Part of a small language model's weights.
Size: width 192, MLP 768 tanh GELU, 5.83M parameters.
Training: a variant of SOAP for these matrices, 156M tokens, 4761 steps.
Each number is 128 + 32 x the weight over its row's rms, rounded and kept within 0 to 255. Layers, rows and columns count from 0. Numbers have three digits each. The size before them is the row's rms in percent of the matrix's.

# layer 6 MLP down, 192x768, rms 0.115, rows 26-76, columns 256-383
105:125187127084190142146109159138112091103063129133109083125125161164156105137130132096129109100134148148140167077130134224041135147112103109153159144124086151172195130136080150111142136167138146102158054161127163099140086114136120158179185161129149151151186121119142167157170108104153141149132097153141095108084088169138138116125154148133159126134141140146171172122119169128129152132130
099:193152111128102131073176112142060134109117192119091156081141136118157204111147173158138162197098176154115097087144071115147084075135193132145135133097163125122156106087113126157062117108088134147117126137164082194126164141133143094104187160090127067100124115242120118170138134105105134118094154138124131182152171120147110135118139074138165111185160185123195097173152147044144122124172
098:103126177138122168139072158099152092063087123126097194091113104097165095109129124140144118152021113147132022115125178126152156109128091122075064172118123096072181148116115120114115137112144149128152098141090111095135059109100189187152120107188198122117124147115115076119146226055135071122112070159079108181098118147120113145153103125154098116083172140160062142099136125080127087116143
093:126146144097176172158142132151131122171109127066111149097120100107136168071182097130058148146154087124128122115119148123160076149197141108102165154177133124026151161137083143214170087050188091065178144138140123146111122110140170115135065142094088126147158107172137168144151118119164139123178108043103160099114101148191108130138085099061119139133114171196128151112157172058134128087117
109:122116161141123107168134111143137130144130128091193060146095140098099113091118171154205156156028160176067140111101078131116108129153122109182105128119107116123072091110095177126100087105144057177170126104140078063149149138106147141115118096127112151159156151147113129112121085136132081116138136133097135100137105121144092054141136128100124185157151112150173134139093122105177122108148
104:142112184183123086148147069111078105183138086098127074171138152093132092113052107151116057083097179139142118171086128102150076087105199158167178109080108172117164106105160080084128108116102175104112129116136068153125137126114154137116092144130104169100152152169212209080155111092127127095111153070170152141124066112103058107105154102213145152104106083157129071125130086117099160134109
098:086169099092102168114087132155084094127145151162141165111115149149052145138091127118102111154109156151138116143150189117212136098188137147164130111128130100178123162114158096143151090127090099142128106153100079203099157064155107103157168126170112118137085113120082150128134070163122111169165080129077146121111156170144167129106105094151151121090086128041143125137089141178153139115072
101:103194128099124134112088149120134155159159110151116127123158108156079144159143090122136135076163183159149118134124179175102148136148083078124138154115110130127158151066161094179117182063164102133172118085105177125075159074155096094139119133131179149152096151154088107200189087162068132146120137108135082121107125138136136078128099200118162100163091141143102091106181108149130124121164
101:130148121086108114076122138093094184136126125081138115097130144136162177149072100097189124163210160155153074077097086137130135090071179114092144113063122107174169091152119113130114107091151159066113152053167163168206130148161127089137073165114077150104132105145106092126137098160159077100113171080122152108060088095079148147129130178127113110114093082114121173172046166068139119170188
100:182178122126185099101172136128149114079159144087157157118101104148100107112136119113151120161087112055098130172119129078159149099105134081140102089149162131184172066092091163178136106120158081139167148068132155139109154120128083183163094076102127095129149192182203128098110074133167120154122088148158144156109099148073085118185106101127126144155111113169108106093114104060120096066151
102:110097113172073121128137136157128156125136120094152101140172108103143102130154112171130138189177139146129156074144141167168128177121217117103107190146081088102121141144163036120072106102144069079118125136111165123094104141140130093121141133137130156110139147171141190183117144132131141088114054175179131201138059114129122126096095128102190157133126157122091123172172145112104103068115
103:114128115143117111174148097103118174121118114137111127089090134131110068128137154123126149129113158174031148085089119154111128156182127182132112171105146128085142122127189088157109157122172160145100108128102136095146085110142099096142132133132089170098127110108186137129132143119155150096130057147058140153120126108164140156111103176090175131157138105149113084149119116094062133112107
101:165133129080098177119177094140164120053165085146155162126106100130128111187110177100112124089121145146170146112154177134117152194145135149141121124130105182089133151185159168150081143131059176142143104106130164065099100138137165124120092205134123209100148124111102100109104081154126114144146100150086086138107063136128156092183161149092168144069086142087083144193087163130123117136136
100:117128127147092141136213133145140062145164144109122142116129124136130081152149117168183144098128132110129111150147102139128164150181075133133184126173123117076157125167144171139131084191076150170135159172096121091156125096140143173139096151106097076088169143114086126096099133140111146138148117104112087104110125186104128185130121137173165115140166092126111155139090146143111161136114
098:162150137158138110093141117127096124135156170155126098163122164097146094181138136179140194126155099116172099079087149219122207142149116207175125076111111114123149068159155130177158139132114167127122039075103163057052118108167076097133173140177134076149214066147093180157130084153111153133136119072146121144160166162125111127136110092119124133102141168117147129123133113078153090152167
098:097120081155101096100113134091103128134092178096128164153146078168086154154162112123150175138107090112165068072095146136115172136172119192133120177102176125160127113144083101134140098054093107146142127102153132128141108117093158129102163106117126112134113140164194146078113117134150114115143123107141115130158161155163113106081172150134107159109115067131117130125121171086128137092209
107:192167168124172109121123120092071220154121169131116121062156097100134120097065107101167077079180169141094186146142115140116078061125134147091132081193159126072146055110125089076115134154094147137206110073121118099130169155104114181148115086140163153104032114185133138115112155117151151145147078099035104148135167125176113154196174094133125180179150177134092174128109091068115106184130
104:123129131143136163170115164126124121128075055134183161111076101113111123147148106141128211123165105087147163154105154100122095145059080149118186146136126068099102096185133138121197193114157078103123102123097126101070096112112138119108101161130140106133123177142107113118180136147125146112129086155190124172117173131083151168085105122112056050137105107107134106088169150108117184108110
098:155113141139097177169125153160080146113044128168049156131165101093154100137100159133081110098086066109074119157169162131158128121135123127137152131178218150096076122102091171117117122163105127026148119184104174094137155135152141121085139159149109097116129168165147147110132127129136116106076140176143181130186128142118112152150101062135130108159112149165122161170133151124112096091143
099:111121082108163112060069092100130155119175127209100176143131048143100087118100103024146169190162098137117162125083086118166109137183150075145128029147177099123120124156086108114147184148156049093130138102184133114161159101085066115134159102058164108108094126126142171067064087124133129110157091160087144132143114105134167156127130104101130150076101137095075143154144129101122079106136
101:143131027113125085144161112144149052122118138125133114132170129137093099158145096089109100135193162188140123059153125150097083122093124122118131107097128098159128165136093127133089114167194096111132191124140124102112147093097137132116182123116171198076109156140116134113093108155144162117095143108144119096085100111087156141135169092149087132121121137114129130140117143195146112166146
095:121124164116102122160137093102119131177102093147087087112132187146138151181133165107129086155125090170123145183104172168116114150087171137151115158135120119055128127132147112110083128097136108118093104096103169059111103103090099107150125163069134135086147152117118117153162165129148075132126119137225162164088153104064114137150191128162096114158148150065123082136155146149127139093146
099:133086139151119071167096130124141109119092104132136156098077128143103130127125110115085141100096146110097129120095113093099145078143133157154109090077115121114099123143115102194106115113103115117146177154099105092141148143152173145100096154155097145153175093195136141195082125066161100127197139186067153156116202168179126120196147151140167151178125154134180072132191137094177089169100
099:156174133139109147111123121103151163137121138091141089085139189120139061152082158104099158113178145187137178145146123110148132074082132136148133128148129113123102154112166134094148126164129120103117113132160126103149096107215144092164206148112115179125141169158134161056128107112130155188152126138122134111079139127078164158088128105187144140126128117131116091078066145102135168099124
099:180171113121078116143148148112125116149187207106095108130124127063104148169084133100134121096142148093117111123134119145180112190056150111140117172058130115132066155066110108120124112112099145124148160090146177104117160092160174204100143141110099089141159112075155141102118140164149200132082125125133098118071086106126121172118065160159121089100132110119147102179079145091128099180095
101:183129142141213120137092154073150204109142151143132178094130033129143161123128075095086156085133142174160172122121082117158164147113186100103117121107097162138138151133148116113134145193121183115143140160092124123114173162165140167062146101200165128136126118127145104161131087147063082105086045128148131182170128096140107152104148120143165163125103089154119058116200136154174100172151
103:153129107129123153173142148134141124119133135129085126091066112117155113137136097134057098159128108119150120113125178157112049155107080103083137168132132146160124147086144107118123145119134110112089164005104140117200165100113161152103107128087117182091138083192110100126099138148083119134074095088050087164118090125098143103167138114145177119137190101144130112057147122121106158120126
096:110144062118100129161124165074132134191115168135119140168114067139113061066148123194139168073104105093184140120173060115073139157139137161151085146112179081121151057120123084134062116140094129138128148125125131060110111099107136180154134140139097087123184111120124116145123064126122092188085094163074100127088146114179178107131187153098147107128111125122165099050165136199079154107183
094:100129132117117103113177116091119100185131063113131141170097146091137118101143136172109093161123123110125061191076168125171156111156165097177132126079175100122142055068129109183131151131096067097064093107139143081115079101141102101118127103115103121185086121136108133164085122172104109143126146056205138152167131090101192169132078198154134125150076148162109112123104068159080144125142
096:111141070120099167190151163038131082102150140141114165168106154074136172124193145122168207112192162170136145083194143147140090137089134120151118094098105119095183118117151105154091139123157123173125131175120096107058125060171118153109121146153125180101105082176136109121121142060087133162137131123147086116089150119190105094124149117224085092157108196103196136137128152143108198123112
100:125121141179109095080086153165115140141117092105173110118195140211152075145086080163092128128142186115155129124157165140106061151122141158189147126114116129140148161158134106184115075107179082154168074178084171105147072177119114089087122170141140153072157135089139134077064092134192172071113152156125091194064143144110114110065094122137109086131123117152119111161076128156131200095126
098:047163162115145108193094141110155213139136172111148069176134176130142139123098108152044153159185145143119069094122094162118155203154087126145114091127131082125184137134086167148118167154125111131113156128132134076155079111170059192122051157164128104123119107164097129146129123086125127144120170115084116102122058107151169112111173143118113113164127147079086158076126119146068090118137
102:096164117124117064091137132111088160157218074141103132125121139129164101165142148084105123150038192140156111086188128139146107175093065147160118084133127141114133175103122141110164090131118110093136152144045105132110160132209080116111133109109133183121151094152143137139116232151120079108078148127134114143107149058135148148109166104098152140103128111092152158159087163123097140101126
101:135114135122136090126125100150070169156086085149202126147134176131096097082112158163127114152062200096155087144165095125103093113084102123110138077161123140149136181102044120102140030119123129131163176071089098165173105117139129173076125101168183133168111147115126140094130116133155101189114146108100130101117155133130178096113136084136100104109072105126153134201063118145169101118120
098:126234163180135126101114156140112118143088137135178114149133132122150137099128119097053075135132123114205134185130122131128125104125104202151095147166143125138114104113124093128160160146077140087138129125050131123130120139159114111087136104087082121095129150186138084120138095173157053105158165123155167131171111188159110128106134133154110133133166136149101144128181113099099132144098
103:104094123097114131088096123137147082158116108137115134160163122090097168087107160149183135098127075074125114159144180123116165123150173127133123136132124141126129120130136090142155168165154123136144155138136120162156110153188163118152172118139149132109018140109081087130125137184083043093170110134179187116092180119080162120146107099133131132116131080174176163125191098149158140099112
101:170075100106157138136103061145159098106080186127110101082148135127139131124197139118063069136107130137142116050087162131159129125110085170210186159119141115134166084114142176124147113202166112076146125171135187150128136113132108091158123119177114099091162117144108140127118105097122145112077205095103154102116189144136130148111138155108111123152139143120142156121128135118082128104072
100:162174175123119163142144121115131150143135132095168096155111100153175166153086122085090053110099093114112135139149098159095135134132118118049132148148111165087135119084140054167112134116185141121153113169094123138137074123140169152166095067147116134113147115073169165130107121134161150102095193139142106123119096149144101098138089073135124083073129138125126102125092195109087061177118
099:161131180072140079086108121162151137115188120080091142163144093103080112128110164115115193198137139097101132171127102119140114096133153110136134072208074141106147189078126090107153075158156115136116141121093092104102049162183147197124107154141133112191116167162115130100141147130134130112113115095140131115169193195185125097119131105092074128115113210111119095129164103103170059107139
098:145147113150113133175096146134094089136176141141077136102177123139127157146177106107126151158062102099152103155168128110200157162135123118145098164160090205090094154139050130116164145104136113110107104079145199149122096068169097108117095089085207140116126136127086157112059117207096115122121147178081131111092110117153158192146156129111103159126086088114149086143120123177103167164082
098:102138109122158097133091134154160147118102109103128134203122115068144021116071128159116170106167129114149096123186171134105037171108146099124127154166112118142071108156066151173096131164115177138120127136137125061133119165115132083139142138170083181161121137097106165139132137134075115124103145131128133133198112090131140119158176085145154172091172168185126123064143082092106099171158
101:149137155144113122104131128107143073076150094110127104083063169123108133145080143124067172172054217115151112115123167185115120161128118103166136063129145137149125152085075129112105140121098131122181164098126079150143144196119124152115113111166110113161122139109106161099151148162177192164116188090189135135093198131140082105097099075103105089111122134068197155166141139105139178078158
098:139159112141196142169171150117192115116149132062095062145134141152103121134122163163148133098105139077114114107134126126143108103124160114125071133162118163158130069177179113172120147115103160145066099115089141114137158099146156172134107120125113150161087156083186138136143094128093161205104152146158097133193101052102143137122138111124122105102090104160148130175163064117117147108183
100:173125117063198088144123125107105162102163142128121139068086201105076194154161135144164205172151140165096082111146064141128154063123136095056128152201093097169109081105143091084186083155118132063099063101147107160228133150097140170106122108170065088087167110122175138134109048090137130147083156120093108113138073141123127125192134146108137083143133139099104114151159135188151115118127
101:197180098096038153126139207105110128151124141150153113156176101137125161168173151132136165147198163095090142157146078133134125130122166117078142100131073097208148109160105132132207186133139135160082135107144131128131159127140092138095086076163111077152154164175097129156119137132136127144118180131148130170160153137136107129172148195113147112180160134136235091106131102142133111076125
114:070119146128151119101167167153143145122120191165134112181128171133155152106125118131190118144150153120135169107178130139145105130156133146063090137127130153150171167139098118098133137196137164145137148153130115163140113125089104179105154109184169184145132058082124152127123113149140126127200180078141125104151081157178107080135192127149101130058159169128137162164117185159175156134119
104:093097154165128092122102159161150127119163076104170101131190107139078143177175139090131129091133146147171157181155178075084115126175088118087090177130131106136126131121132143099058166106125131149078136203103147118128156144137089126134125116144184133117127137137166149102078093111092182115138086164123121168136095152130110181146080047120134136075115165176163181099132121136142131139111
098:064132154117115094142114139163108167076092132123132146130166138115079157153188120156158175125111115144119054141146158077133191095171131119111144107157187123126156145131129118136117093095140077097165140083128129169114197119154116143137078110158110124188188136159152181095113078121146144095158079112132134098103123151147095146171160127188136148147135142171114159169098184110177161169102
097:097154171148071110125093103140095154084180137159087107121130091144104120166160114083191150165108113156145195163133123120147139176109147124158090166153130198148168107063159172096139067094107121082145083143094115119137201145125043064120112134174210127133096130128151136148158096086149135064127109192123118168140133108093199127086137140111129154096101085108119115099103142075159114118186
102:085162171121141172065155154102208131103131071123125153076158125132121118110156148130116088124138083151084089120141134074105084113127052099168118100128184092160147180130128152166145133143142119174070150081080119075101186087103085079105240153099024155085134146144141173160173161131099100100110134162144103100091115130148065100136131068111138136118148200149168125115171186136121118061192
098:073146123150111136107113120085109132129178144075126140165077089127111116045167180156135184124138157158117142061067113120143144056099142102053166142092105195083150066137134159111130107090136169133070119118111156067131101150129140196126108140162122141115099170155059102155160112157112197148149136185113148118184143104194086142109130118067111129113086097104126082119111127056146079157165